{
  "num_attention_heads": 4,
  "vocab_size": 17766,
  "norm": "layernorm",
  "norm_eps": 1e-05,
  "warmup_steps": 200,
  "schedule": "cos",
  "max_seq_len": 1024
}
Each number is 500 + 50 x the weight over its row's rms, rounded and kept within 0 to 999. Layers, rows and columns count from 0. Numbers have three digits each. The size before them is the row's rms in percent of the matrix's.

# layer 5 MLP down (transposed), 1920x384, rms 0.0693, rows 1788-1860, columns 288-383
105:498517520481494485514546484463481452444475554561503433571492486481455480475505602524543497478427394454557502547506458494446510436552522451489380489539428391562482490447458472483467396513441503497537544518536498573368497448569544525496462519521457458522508450454501588458534510384466526511
098:533557505487480463410544404582489568599473545463572449483453481421490471513483511483581513533403519499494493401420450492462472472486589486396448484560517526437481487427505594445479469489558512427498510584535494438496496457452461429470448500469487485502454557519487505480539576524567487597
110:535444353524547364456530569449571480454486553517512517446550516396430406603545454455472525463430567574550495484451487385542500583460551566487415428513431505509497485500586488480491513410486551463586494451563447422445536517498549625472510487459456496574492564510492454512478592377517499490
092:508505518568495545554463386549535506535510516523497516569464504440550503634511563475558496479506489545537528505548474468524484500411496465526472521496513491464470537597479574543531428574548532507572526527552467475311480425577475500473420508504547537604562488506521548575509547403502615450
111:633393445509432490491564454515471605531534447576443513514548454553546518433530434493527393435430532450471458443520497541417504570508499486561477496455474488482522548473563548478492417497434486510438496555435517630431562501511434439429433464480598492515512495538568561552535451467420513489
099:540516501417555460530482531612486459465522491506495585498449387522492470448485504521507479498507561438455492428597589494579581563508501563552489490522425466427656487506568474463411524489473493493470523499417573508539491547540619409532525489501514558556485515526473447507490478420540450568
100:596533566525548506552535417550604444547667506535486609519552476523625488559393515439525507508495489453468456598610449564554520491604499462557483491457535532559520489513433526533514470500502471516550562482506532468500417448571562506495465601459548518426500530562508450509548495494469436500
101:543549531523633552387521422485479494451492507548495527545520579471502489574560515536505462558565491449543588431452456524520482492526466445514462402508465510486546360427558515464500469547489467557451584458552415518440510498557488521471476398507524505568536425509546436512476469364601617460
119:505511555445479507544466471514475533466523481521469472506544545454563427499447470528473466561578447474529482508544490481405549520467502483484438511639503533532526483408444582594500443611481409536507507487488553435523535507474524474514477429521440553423549523432446483550506567568449450557
109:459528474520455431518417539493495467478455522562455418512508475507545466479597457430465462468482548560481506479517482500503526462520485436559411546470510529505526600546546497434444513501595490500427389457480542516510479510485498467537492597474537424590483409509412465535459527527467550471
108:565577434524580559427499465507447476548513477579439539486493402499522434403507529472549483484556500565436459525518476579488532472475496483523507519448490447587436520464467435370477504540532482486490398505415446606544485432534523510519431493544541501523444457494527507518383532376444579571
046:485436538435436518471518477433411436565520491563604463466502514516498468587538556448538541577447459572507538488426547469493530576599422485554385523495569480524393519574433535520548557563561436516452555460549457496496598571483526498500492431607522575403424463522444570522452462453464484454
097:498476480507395459414508441537521423529549515513552529490427562479438508577558582521494509476463515477501579533431570482563523532531519581544563536505547540430543492514529500498533515565440578502469428471488492489417573404524520508523449502478564495390421505494541441556507548419541485606
105:438561567542561550536438444487554479461554458494550511522470392471464444482539493451541552455483467514585544443554495499498586453527429469501526433485452474446480506491424510514545539480427460451416565501468430457490509605491474541468515507513567550518510507517500521526487537560606543529
101:480543482557374550464410476506512406521445530556513476498546451363407442501403562485564485504426427490493548493491589482472492470460446460537480444491434499546461454508422514547527436410497512429491498456514556357473436509466601525485532537524410618474491469485521476487447485320398509534
094:457504577496405470433446453525479475470403477523478572571555506552475568545505616493556448496499465464533510499427411406540529488491491492555371466535534459513533550511496556541482414458442530521486483573440471499351480481514498453459551590546494476549468481523497539486497493324501490397
110:528411467435485636451442510476405508495500492460521523440468406594513485514507550548466493546450379521509448445523519492518526564553524467515397491464512473436452450487531518592413497466436555481453543558491477513481512531424574444481526544537439460507462527519486434535477547402502454518
097:473577498443607449486469569580405534423568538577469471464520477505516500465526579418590528533501485509563495483618451464477544465481416545504467504460458512414563559444447558511500488511518437538535558500468511572638505528588471498414467488484425503501572498454584549520446390497419473565
108:540499436489467482421562565519552490482492521496504580509477526476525546533474436539454455461548428526514488511458522406449529485534499439456497518432517485566560545505517506515511488542531498600502489480458543530532532528512528501498568564489464467468480567497527522447547467424479432473
105:475478426551427503493459409521465459419499474476536495400574517532539602466557582489663489450454499597487497499462488512433541458475495475408487525478477437485528553505428418604463431530528479563498411535427439523415500353521487484563530631532446502417552480519589480541469491398557493517
108:602545533522439583471490480431571481625379494508456535563508484473553478575557513644566419549577488554505533518539426447492497410419559478581426552489487590442460529526529571481531507438534523531484408542554489524498462508496512487584509549493553505521596506494548518436452429519647492506
104:547528516478561448456487491496497482530500502562525546518549465472477508472435543555554499521524496486544604401488528445503569533555440520521567410496560423454523529590482553457430465472398563607459502513548568524519475446533468406553580455487451478497422413507519521464548452402523505469
109:480532524540518571508522510548475536521514487511494558455516433477550526579448393475465452474535575554488362499496560389544468469498537497531394451439430535582496366495509462531431431521524486469481585572561486457476542549469605594464387485615451415455463480456548568474495474502491532481
101:507469518386534459557461493522477551469512492463423562442414457538538496506536510453472461437567530478490417531534494489486523527439563606495453567486596474479488476457519450484496510437410544474531476452468534510493477528539508469475566543477544501411401473435518559482473419373471489483
096:483465547454422474427541455513518521423513482597436506508459527549547439469514564536543571532468528544499509451529484422553471497459493471476406528455450420512489560446506520585482576619482498436492514575460448516485475473505466493370447486566446528489470516499549564579479477429470484519
111:491445584465482427525421598453507471538354526472517448593487507471450479521545526464570411509543393485446488600538484465484407522504562451467510432585479536504544508501533501470464465512454555495501510677570447439475531526531542500401522488464553613502442492577479489531440530523451530484
107:467514418521460588481435563482513438453479554451512561436516550487498570569504546423539543481489409469538643456473460491505554522464599436460483465469535478620516446535475470489518459559584524537462541506512616590493423535423486427486427504533402481562489480564525438494387459549502531455
102:508520491492471475497550524458440463512531528516510506450576572548419440472360511594417444510626492503538472542490456504504395480516466467455470509565461538526665495438529501516537558562548533453471542464509540523547568461568533532506597546495583508530486530509497567526545518504489425570
092:606481489522464492462521503507506503476571493491481517563619452389508482525547558484501538522500518538485530445469458459506605518403497475395439523468528560565565535456515509522570507495477530510548470566461486556524554454531402546477463478513503520457565479464489384546497510493467525555
105:514455485524461531564465399610533514497497411585479450426634408540491425531428564449561505555574514527538567476515561507474559451494559497617503526467514466488504491563583606562538486537572500473480426585450520499484504469483547559455565509544494510535486494565494491567528477497482450474
108:426504534504454513506534486542480530457505478599596510569536546488545440536401510448575501662617483467532483515585598506525489585468496539588471490536475467470478495499529456510469489488572434471472525523519504494447527460410449418439544493540474560474512511543511525559558567392498535469
105:438423426506478457464530585589445487512464606557486533491483411562483475525519539457547441574562519496513538506469449506517413443574559537551487515438519527525450537524472555503529499523511501474574440486549512564445518462412501472584393560525463416539488503619478527453530478453505504553
093:594520474522490469448415452531469651526504483528403483547443504516504468447431488469504546605501551444459524505500546511546506450509493578484506509445473489438489585486456526548495535579532497534400462491454543489507549457513569496428589386513533505508490588459494426563480536461533478488
107:507440542461491527535554486503420446516466500533483580496446554484517497462474458457518443501418472524457526527486441559471432515517500442597452542537469404549521512464490393572448477506483549533541446546442640554484531446546511475476535461494464583455479464532494462510561435255488556417
104:461461495555506371376425501438473549541500553535438431513498525531565504460481400476463460494499506537541492454558462438559569451497428493510526498454523509452464447564459513529513477462495430505606433546591515438464547418476493478436548515473513506414584458498528548519466502613431546489
108:489506514482458456466456500471536513486522591458517585510458461543516382459617462548476532483444458518454408393541505458419470416582578547545482478515458488524456467387484435416463597484482583605498496573530478440379477553446513571530443410604559529502534532534539561498493403472482483477
052:431593409482515505487471491535459480513456444410494426489533535523541509427505573529540434490509505496525484428522474439455446540426501447518462576560555544531577514574522609520434512457419542521621447494434395498539522512507553453574461423556434523589494533472550602464437549462475459448
100:442529448528446549563559421505505477509564523439453557500441606480442522482481548568561514545513518537497498369534521561533566566509581469501446466451508484497496452523511483517560501439569426585495503472369489543493503561613595598542491575522474496466525538511483546523415464432469530473
061:506546416519515498492554574467379452498506537480505541580412502569511385549423466485552503527495470470485445475545479502495531455524525572508395555437484535432483521471408421507476498542608538494421388610459468602460575471493438503537485519466567508506499531465528529458449453380502494478
098:484535503519391378524502560509590464467560542484408497563526481462529591545528552548520405424461482563573588459470494471467483486458469513499502475451493481468534487596404507522434483435455552545491560483440431467482551462515408487468482506472420469464500535431517586456444550474464504554
104:507463558436524487431444492481541453485474542491509474542529483536418513505505486468511479470467421531453537494530513472555512499492517466561405499476418559473593418450539431447370496453501587558509410455357545515454530526458471558494498436493481527490581564401506522533491494549478498592
101:418491470479499479463532506515571442545466441406426526481518464573490497477532536487495536490597511458557574543589563461480454492543525538476450654534626484492517481527460463544537536494538651542528445504495508585474503451454543493435499450470609442574510512599455566479501473482509517367
114:500486590482584562509525540475472526521533463505505499468495519481543565528580495483526390427485502483476491470529490544464462457461383465461480532633428424410543508509480528529491642531572519541481491533483397484501552384436531476485537440542426501459571446501520590484484599395479535580
102:419547585553544541521610460445537543489448512551521574543531466423434569434498507551508463538470509521475435490529524461493452503588516521511468465478557495545438556466458407474421498490569500499546502446517439509469472478431539502489542481511595440561499518551475519580445528441471516448
103:544522484532532510486521518521487626427459569419484471508526454409439544512491516496556432489501451513456560485470475493524509541501490514571412356458481331514475494504445504498492408545568515494418494595572532563469550480446455492430463460506515509577578437441528504477439561523444475498
103:509500481488427378458576594586494375489495471601559409558443548496497573514498476472589498455488461502562464538467526483532493504529461436523459526430473472379574435581515514559465364445496569556486453455479477511461570451503441477583503508507603556542504517462473515518402515379499485485
103:486477469478471556492485482568547462483593428493502547497415478576605467461417489442447484549538506525467518446481499493527629484488523385603562494455427401515487482493485566532500528549428529623463531521502481466517511545535605446527477514556550452430522512527520584577391434451567446498
091:570556492487546502488529431533497466597531447585485438445544531449521460490503517524520481496458483552458480580605447531483512498410460582474537373485621568421527501474434498496573507573638539558498440538411502487619461452461500490486515512477452439585524501562475469523583519428461467569
099:496522410584545626501469528556640510515437403479576385428449440439502456499572435434435495559511507542477461510478413531547519535466441449479466518474541531552527561535520561475543504517593462507437472445589527463495550479430401550533532503454480482480444533506565457355498549547432489498
094:458542456532473496448477495489471421470461528503491562544503513402456531523434512531494454537525416552530464527441476455516538517435568444484478500462413493478478441460486560580497499522506553514528566611466460491491597454583523516451532551491506563487451511535487488459589513420503573465
104:474564596455472424512489563495457490628570540483445501447515538462549437520493527627391408440484514533522463451503487513513543511508511426529498437471515515519468459486530500507448464518483586504526469534438489451506552509583536522523425557561513520527434514556380429504434482292529521504
101:484539516565580572441484470527503540468536564455388492542604502520526550382476609571513553546507541494463493527436433465546539490557606412500396497535437500547502573546525506425479539485480455402497477373493552500581483510432506490521431594519504530523484457440521559415554574480533448524
106:469497499501528472450546523585607432561456573360487492521505556569487476440476566539475481545495478477467521577473411474448466462591463418420468455490576446423450507424442486506514571477519587457479547489607491533492570509480375482632457544502568496520457463560454541458489417506539476561
114:536589466550480571533499418488507526441515383505541521462403533511576468494582519518520555481421454461427415475548441501532482449463485567512500523431569540470578450483507485503459533504561541466438532551528426494533560544465407438547425493425498561527566473555573389422533558412514574468
092:479495319542507543361507499588631326516455485522603550485457508489426503625559557474571476511463463415469589496472502563474520551532488482468485578497351465477573475579506515518470449523437482549469571542582478464485532498535414455557547503479468427501504578530457496527449481532472492449
108:639515449482571486550527482527536507473602569532552465548504466461549514447428481558550537548535569532507515458512462466507485476571500515532550472553446581562558474533449440559547491582541475579538563580528562472494542473426460538392501525457519521547442606503562574539561529497394523496
104:557462576462461500472496449475480592581411459530457470553597519595486486478549498451440477474483458386520486499409475467551545421480520501491449404484523515506560563482524488516493500526495523458485524505508440590532455505415526610547482414571446432514533479557541511496504537485510564509
106:469557488545433476469452487452525454530425423546460558474523539459507576464557544462538576455469547504559535511453473505515470564459496608500326619483547583539587474448393456610521439530490566460386500542394543441452463553471531382434486571567476465569520477513443618453441561518477444510
086:514495434464430451451486494481478549451500493530528510583469587476529627492629543549469516435582516525463497454428567487532570529528539520498482436456453482522485524394496499462475415554496475622530580377488579475416507425489559545377476529492477519549538534534476407499475495396477441551
105:485505455500438529398445588525518491525445511501528496476477460534451398568527462523531427555469518495519402470563468461526451573505499454616419456505560556531514474524537467497524440504454486523481497436495517524463516450520521553610526462552451501391446505525490434540470459452458499545
107:509572458491497432519462536493419634561542522543522472496468496501429391406527446519455524531510485472522457453485501561513433451495535455458534538494549553492555597412487430544531448580527612478576466568450448451586486446473561554406591433512622467531480548530562492536486441340422451485
058:488498465569496520479438457571472375401458516566421525496427448479503522426499517374513522405462495551581507496568478535589444557481492460459600503493406525445567554466443499475621484525483515487545452524504430507506556514485469508531577513506531517434504521542556488518435498329524483409
107:490497481545522423495432514512509522471478482555481503562488487464515415458555487565560520466453490454523515405460469522503621624484467447620466457418484451491468356497534523560546487454558499554592532499461501487435613520466452530409557567493492428599340542521492481566463498498445443460
092:516549453530511589478539547441460429498556470498467507467482463512486471558427520447494523499528486529444569514552648489494590589510498426501545611495472466420492491466545527433557491517424544549436526468438515462509521429476531492550506413446587478511489472441513443461421525389509541503
105:499549417392582465477512514556442458484515429473482493414561547445516519533513484459534499541555469501456477563436518508573535522511509491430488459545497449435485535528506506454463517528437543546434554506503501547439416421452421492453546520516439492585542496437414563580523449358634513563
038:549513543414555634535491442492564382435493505449502505545393409457504441488539600511515407523513503497485575485506494376571537496505535495501463491415524473555338466543441577467511515386593510485556459550452451396508563507468534418460575494529536535463533483559513420523424435533526419558
106:534550435452519580503511473525474488440523490503472566461528581499547523515461493547486525542457450494438522495564531531594489553512535525402533497471512577547502532548499493458519509480447559470500463406516511510392465574542506523528484463489514468518472478441448453482561593576494504592
089:455536483513478544476446456619563433514625422556543525515504555463498444486517474418547468578479473525499550522467495565512486486443454518502516472503577593438518575520449543474585437570601537516552454542447445519554578471474489508457504510545532471551473573503501481461617515509468473470
108:554498481595431508505475475519500430541539496593512427458509476552509564524438626480479474365474466415499472535504511518536444431478545451546550490502581504472505478420506545497485502570562611514616526534487470453442453463491424505462542496455607481466554486545487617520414449398489458489
107:469432501484415418468508500519452485451460426492448461572542501565491457498513557507514536492549610488551533510586498421463456487450415467570399479487485524532499491468536535558463464525448489581494537554533482546533529465524535490420558514532453487571495424492518557424499470447551435506
100:459516478418493482419453479424602572521491456515548502465470499453452542421565464419461567425485491421508571575524468464515528571463499569532416499484472528496519479462549458618618492498512544525533399493514532562509550466491463477488422625527536482524451507476541587548513461491499471408
102:519559505499458449457461468491525284561582497477572520533567487414587436468494507482468493470480484397490333559522452526545479490486499495556430479418446513490429510492523588551548461542458511436504495625460534452551533492494454591530538525482524560496435556527519392440516454447516487476
103:568518547456422494445586496476488492516518495429457578552460552376580522507430441502472468540385461458491493481435485522493470499503509448516487478509447470476451486608486450540554462473526548580516576501454419580508517511524404426505527544472595493521414492550428572553526465460459442493
# layer 5 MLP up, 1920x384, rms 0.0726, rows 1789-1860, columns 288-383
096:480407447559458556535422439479520504536462567590488488550463541481513495546585517551425597411534482441514472553490547449447559515480492581530503495333461517419504424444463487632465482383434474536481493483474452433411450532523509420506518390469483510487521400545489548467436447501486537514
115:443392548570472514537488471545470467552495513453545497498506529419559472452498479489517412475505517538595537509543469505400448479519485452501540433579483445510544491526565453460555550490502482431520587509463535549495534497465441486423442495490474478502450582523523501412440464560468462430
095:548451479494534588438451463520508554545490469449443479464553447582481485364529440503468465479493580536573469428463571499538597526582607512518571501451525524543534510490499502425522563389422511488428433511460514455641569524428504480408457536546442489524487494452455514450512503488586442499
108:480339521566476437512491501561475546416460510460525524558524531568552454434569482554540428521532492448540533555506449482583418464470485448473581523593517519503540528487485460533532459475473415428484563425523427485468443454565599495535425517514408539419435507455546435448464476537460494482
096:574482503445414625504555435533553449489462512471439444564559463535539487499577578495482434490415384525473492584549545464503395374416504426500529533460494541502465444457537548578594453505535535484475506485557475488502508613512496438484465450556518368449520461531507489525505506536448504595
101:452486495557497424518502550394508434504540591440518451516470352472456506374477552437477433422517590528619510539467487561432445506401480463428482529445435501414536519558552480521513510516499511451424481508487515483584445458378428510467490544487468492444516572556492467532602605544494506439
104:495463507599408464532525555484497594520543454541457484493428448475432561448571542396406515492555513508581521497426527540480533478427485529503511565469448536545373505517491527599509518423403452420438466453475609496526471456427489572484466443549435504474510536483503541451584464496502526430
122:460608563500562544493563483588562514500501546493517487462477432455534487417513433455622541555509464510471504472535490431473564555497434540430491440498466442465528489472498447506412486517500510477446541565504436528509491510594440510518533519430539518417557513508435579424550597490522590511
106:489454415551494551448448450442451559571498412611485432534489483520519536431502512513536507599468605491546491480574551506517508506561440468505533406434530628475487518524500514476522397506529524507421482498508452548445434416479531539407463432567546447522546446465524503474502457607382477594
102:582436508520470560554550522456498495510511455490563470552571501473478536566514477534515504506519445461427511514561526505509482462587501565441538473389471524522471472558497504449536472515467463482515550428616403516558390496515467452523577431541453500443405461506492499450590530520467538475
045:497471641530572506509525545496580596552537540528577524569558459490552489510411520576438473537434545534492416434522507401465533352565470435490521557373485536560528455502468519542451545526474496569515510545537416539626516556411510471515461515457499466490459530413555487459505492580547426538
098:388556547524519557531573483542516497510530517475607556466544634577573514444482500487454467512524463563533535475557504444458378582513489530460591447540490468500569437501510540569546564447443421435412541483440491429451407526472507453542545441507582392484508540581499534450504504499558544518
102:508568551434506499563553530543485510448456548470534554498534556558476504546587486487519452457520475499491541602518553532454480427536457513499477519437424475476476482495518474501412475513480544502517523531483553510466437497454502450438478532437505473627516474447584453456497486515475510511
095:519392480509490510463561534450479526508482493544548400566566493506503445591498532634554555464482576528497467533444399448515552423421479538491468551405478495507428607536545448470544471528463465564539448549518483578473410494527472390487479501565543474603486535521499554482471475459482500473
097:510400527465523414469490534499590590497526448516594447501496554578493447512474505447487520429506474413486526582556459515449492435435572475456601466602461479515478488477480446452371415459464477526520468495552528519491565405427451540583615514508447408505570549508501479449498473468483498465
108:495433638567500509582422508542487611486526573404513539488490495540430492516539479542492550554505460468528441521455490565509551491498587471467510469442533413530591555463555534506579495532502520594546422560536469531559470601578528431614454520511422510484512463543538525532461544584455552480
093:547496594434470572407551492498565523563504572577514453547483552522578441491510527591491433485526546521384443547395490467512527354500519512518435547516487581548580451554509566492451535611432477468537479607512577581522528522458448554467531496440516525499474493485583476447432402459533492479
106:551517506530485488540408432454452538467483620493477488489518479427522485543464535422504441497525423370532493524493553475460547487403453474504512480435423486459439515479599444434338500558531474481535559539532521446527467467419493445447499559560426573475422591462598468515592448563444596508
098:590553437546578551505501460567537517512486537451435450522504485517461532441573562475429556564483463520418500528519451451410434492514549443563472417481507482356513493540511566470400481507557487441487558475504518538482484588435509500550549441532479543463481573560461582583558496540556514425
118:517574524450534586558477530448529503532496463510404435490506444442531467469430497541462496494463504539533476564424413503488473447483502642578452586442531525431468362485523471507464554476473498458513498599531482558523470475527522504524564466494507494483490539544519464463561512577466389413
115:492427445449439505469454469565464362523514465517507523506544495483521474575470481488490487474519515461514624436421452519538433518559527503465559501501474484472573503515492472501508480477504436561482611495524532465480487434446497533499558572490422491470466448430447490548429496531508502470
108:432488516491512513520492516555521583466458571513508533422435436443550486599544500544455470508446411657413508470474415436509401577522477518506583480495536485553485468499466470499498349610528580500544534524440470454584571596471475475495477482556468475501474463507558520519571547571470424555
098:445509540537554501515494477501440479561491502547459487413486486526472463415427460451549487466507472453466409508502460421482553466498574442497555498491577500457541525530499475522509476523447507536492473527574579450555512580421610406503487496470468469556480632590495545505505440533542614486
107:506549610476473478446451435528528488463519541421505485495506412503519441488530455458535541442477575452413481463501524549492487490455458532443515453519499441473427561479496568424391600480550398491518454516558520539561469530594516601505516606531529535530455612470467445524523512482425497398
114:471510402519464501588469488459516565526449502422470434470538451487499540496553541579514504451585527474568471371492460495499438489511530545557490445562530543513451488474563448516477567482417406486516533535485555466567472545449504554573496394401435467499545413467404506539553531561517558565
116:473483519556417494528465480533507514550584580479428504528399560500520526437593496511464491499507425527549521539556476469466564516506520432512442427491499521520483532512540561464461463516487410399466516457475475534496442560544525376429555607492507466511362421435538472483469485467333481546
096:491474512505552488426480458513525541541506573439437460541505511411491502511451432504448575461516497498553525498447465494516508471510517501494540392457499524436505432515428489528573515470436540449448590532576445528566437544578551464572514491550556443647497469492490525477500386599500501568
094:474528453428515616536557622493576451503558507569500504553608520513497556523432531455516500585572497466416426451540488534524422440549577437553527481465560455576463436477477545524425559527558465513455465499438439424520475487571532471456463586435489524538452481520500538453580465511512416521
098:488432460483523491437555498535510546534490542470513532469575427630433495536518533555483554531528526569528467570539537459554381471474542442453486448440558473574411540452524496446413585517498576507514424488548463366519556553572388571449517559502565542533520509439510447440531479561510475462
106:524526425486461507447495504532536492494444548515492460576469473530490491475438456512575537522399450498380532530500454435527480549473507579487471468506570536523621430447565620437466508619543481500515404509549585425380461542478401611577517427468501493464441615486409503439560612537514493568
102:468596418478527499455513442471542522470439520497476525505506461500649421505491479504424409531505547532531531515497513450598517509496531475519511496514495609435472485592530488488441459436453493492513546562506521519539547523554542392517458529526524492545542519504440397462574523484545492533
093:448524497522524486621607535504445522515537470438508516587478496505400520554508480463524466402466494418496451539493521511536525559500554424622458521515611449493501468487545451468517513582486445483467568417455379546574445525481484431497507590474445435509495503492535510521419476577467429515
102:459478539478508493500410484486488594484499514450421508509457461484534526529436508526534516545534546510469456496445517423584462458544388511502486561431527494499552537506498468478501482462518454524522545413422503532546439558491477508692574400561589495486434424567420558493506451502512500519
100:497376553572593440450460411484456489496455668395471529495555610568629511554577450532437400476529541468506448383572524512481493559451425517558430438423514408390539510513512487524496573517572453550595579533511483392474430449429502421513532551514514437547495401463492536463517533509542499505
101:457479524512532563520425432539379555486612623531565585529418541499499521514509508580566473481480594549467528526454575400473489526397523530499550475438438479447570514423504441450586503525503472504526537500542482463468451603479461560421431495546471499493543475526453506518551504555516524489
037:445556561478513554533467461572528504487448479517570548535557435491530529512543574455479455496555486521492471494505525504485524474561589566461561512545453468470530498389526483481476459527506444456511485395554450518492442484417536461485621482548480512517492533426536437388523613570514459488
112:641495546521505522551457588455457530510532432533431440499574450523594490478469475494536504464431513464443523538516485513615422462364568604454571411473492436451501573585534479511406559505466474479523452431485552554350421493570484497538470468561507553512503520504478466522482590499511526434
051:564582566513479431445392542506441673445475499447512511419480504540467615541540489438517468488501382559478518462393587604520549394509540592494541495557540548439475448490532536510522421551553432511543492495518518479544432579548549582457541550529512522532523491482506588574533478588530569436
095:544492541497559481509502438509534492553548484570533463565424484447538501547408528526517506519479505472452488487518475526425497469540500518541529346483555527376504355552503537544451462431464548454428503518463507530577483499464500464582563478627594424544597532556559540518501510469435527577
098:479476433445492525543514506419439581562492547481470512552540519494518551553495449590433554509443436520497567510506537509506441545461408525633486433510541525548521522416473466508547517471427492516509513511584617496462411506585452497516476525453529419560479547497547494622448508624467401450
096:569475542539386482539452493571521564601501493539501516434639567417465497492593502491498427622479451526442482511604510525462501451466532413504496414427551471520514484547472477539495488514505514490501437466577545469472553510431467537450508556549423530501530473445535395424495427582491494578
110:462526445463568555476596503501478524455484522507445501485542553441531528568508467517466561523504526433553491463565491556530414574513516536396452539500547543523481536362500569456425537590650439436508617550553470507520448540515480586438479447545461525470497650469437474529486468554500541378
102:595496540543511518524458489491499557481478532403491468456547480521549439492459509421458509534547504529588498487545498535410467469449511520487586619428475543547583417452383451456480504510485418503467454521528596501534569496404435492501496522476506402471535503458535404498461505483504443523
099:556420479487421523558479527570486552577567583506455446558585492452429465484482460517380579453544558469457504580476459504512513515421424580560628505417536611540485444509472525530502442619474434479517360492567458594539503563574534509495485441453526517512487417480547525485612533616528517584
089:499551506443522522463497560568478560499527534507554554481403548482514454560559514441442535549624493444541503504577489444537552562597522503407438576490491518498427414467451539554530580511548521485514533424541522531531586486451519504530489544592472563517505524470492507469476487567498485555
095:439495478386417506560557431464552488442501444531480540478493497558494481415457354462547491491513533499565519528521591551470549415504468482526506504471540578430465569499441462534434568440421455471489468574515551541465480603548465546365461422544440407429512541510538541456431510550545497428
090:468435501556491593505452514502480497512472554447442496478497545470474509544527515433475516524471492449470494450448485471505507574455499476443506495445556527535475549419506444513552489454545377473511479465598517489466566480408422450452560468403543463460517503467441507520493504492572582507
101:447493480446535506537486518531456475445449493566500522541504509446509465484457461512454449449494477481611504478524508485519497467492549490522662521511497520454423498391503432555471514515463508536471434598395467537494435526514485543525576518467479493574441480454567442542465451574459545493
092:401494454475614526500493481548616511549541392515522417453460516494486419524527504508547457533492518567492525515489527444565521541580530595490509522490570530486491484448488526455508522570501480514469539616538550431483554443518468450517433519476529538541489498570495505544421425506487513508
104:501601503441564463490407520563507472445476541510450492524403396523416536504607505470506458519502366497634517600526543558490593539427553519521587472480499442429464513524461397508538577465454579455486481488539377548438452519565503496447456459567504466451477484490418501520402497579479461461
092:547541535447548481512508460518516521507596466505495518434456500429544452521537493431407392518424470468484543554543473526531445379403533412426570419493480462541486483546550449415565407565497516443435498495472544504527463614509444525615526582466547527542495505522441461396491497618551431565
109:479402537487515531424525544540505530529548556504471474536518525522581495489450522537519486469542537542505436472457462500434460481512493475492511544476450538464497493508492426592430545575419506473456508558489449458385490493502494502493502529536440441519515416458510552429432501566593483548
108:482456586467514586572532454459445470480479522586422446520494480544454560464504578484448505523565478430523511531481516520499512389544495450531555414467515531513529518415446530505488478489503520451433522521611516532603461456453496494539473449528567549487596481444538479575545606554455469471
086:527528486473631401453509422479548528576493504446453432437464536508397471505487549536497484488413512547548501428497483453513465492529590520600551505490513509520560528507496513424465580534485471554448548535492462501500520532486557493487529522555535544540524438440463439496482450511575413553
108:513465554544482522564550431508510514597466556494485423515500487459545549490572500531496455486463456553411558565552481531631549419441569534414486463533571530526492432569529547454501464483544469494483473473634496482453518425525468463536496429483491405545615433534559517399490391570536501423
109:445553514533330464467488426535496520575427450509529524634457446534488513501449483502510504518515443533555486547482379575521523439525617416391567557483461559566502550381452430470489580460476494360500484502514464474504433485462510449515486435514460464447519464440465452510516537512524547508
105:488497597471527562457561428529488460369461453475478459488482499414495480579521461512430495511442560478464454574457495466495463514502445532421525470416467509381494475533488591479478531452503503446509559498501496593495384448429544465570461525422516467602522415503497465418540417475531581456
104:384477505471492520445506481497556476443458566559487488427561436602591439559457488371558533529456568514438540505483469468428458477446421528553507477487454565452539413540475556602504435385538553456526487560528492597459523452537620521561512376490486495500503481489491573471535493528574512509
102:539561458488478516544480567484481555557582452593476524489485559386560476493526419537479548549387449433503556501507501480514516558476473551560514565490497480575364517555457485537456502454493521489555495433522523489586458537495508541562543549550520460487471534490552467547521507661477461472
111:552425405531493555536524483443551519473496517493628541562454434439447572432487559463475481513526443519541483469544507476511505543526530506474472537492463526463555491486552429538526431397494549498494475443496534502566482538554541447448546409597476418499603523418612478519513508542555449413
056:493592495536450551428494542467584531510595546605513519519572514502447470574539556457572482478544459538518436560509560478434557408441475454502578483479485485497481579423505546461540477545482500455443492466538479441557467500540441483519561520459500481513592502419526569502561562576497494435
105:500459504531443476472455551510506505563591472426523408510498482473521480505500408516581565415405470534532561466553428489545466531593509574417449565477547478489577530506515532542504493477537558568544570454495466552554415474521482555570516426519510486572363445451525588505550528492540445430
092:507515506500536553547629486549504539447451534508463517486423545557595516464491550444519586447631492469593576414524467521553418415431439497488448469473456500545519520607497601478577550490545495455633480525506512485588403526527510502534547452475546524454504536491521424462489526441460550621
112:505516532448445469485498489512466446453466541450578498539609521495463470386537425540514498493478442457484515549554440512454485430508530454548591513543522538530520545465484489493583443503462433525553575436505441414478493514511534467493474521489514417493488594479526482478506625535479476627
034:462479479521492545485443548421489585549410464433503501518495499425496535488486490439528532554586519372500440497514491508501546498526545526447479491513548557454580459496459479442561497582486506530561473487476465490516501493555419521498431470538426507484617461485514545414568487589504431571
114:426567519513505501455477461465440468534576514517463511649553459509489519454520416455462442516582534590451491510492499437561542514474462517371556519502441540455515474524514398480453533489501505586461555515566531535592440435557445569490534479442507490505449570445575521428364439534468509393
087:452621528538492440477487472358498449531491459461411524453561534535501516575555444480503430464494578447473488547468374592535520462538494525543480466501486462443438490406504450517397476524442467485509507520449579412492499480496481464554543585443532536518455496503467457509369493523502432553
108:550442585535540471393488502530492512473430494418555496505492444502535474521504594473474446444535483520491469482489491496464501387481574605379542531491596561545547504499502458503503467426553488432510496504523511572504479523497565528585489553434461446495493508484594528441547479425579530515
107:424544597540529500458490532390480552552606493509336534526460489412504536427519484497481518456477505513527397577503435516546534467512562514475491475558560511510405488488488476552537499539517564557519535513457488565550461415518496523502512408426527570458423499418505491409469386527528438563
107:450503398478510422547507496557485531437518490512418487561518555440497509435537485543510508418536478520532653482481428549483542505558438422447537501494449517490465543412509539410434556481489499589564494518468405480516482558497544469443413549548555520514431569466506582511514477461448547528
101:542469548548481414507463436514511553360610473518574392360551534511511581422479468551551462560447487485415453507593476541520461493540461568471509441510617529428489520533493535513584511493584586460553531472451468519504497483470506493491477473494533458520532452543505470446538576566539406425
099:451532456544532531435456452553505538532492573510462470481377496566551527507501511504425594461538525515568495487433571436531463395552474515544515531553523487478491522468495554441489578497513494425587531502511481528533557526592436609556538513442526505423466435470547549530466391600471500520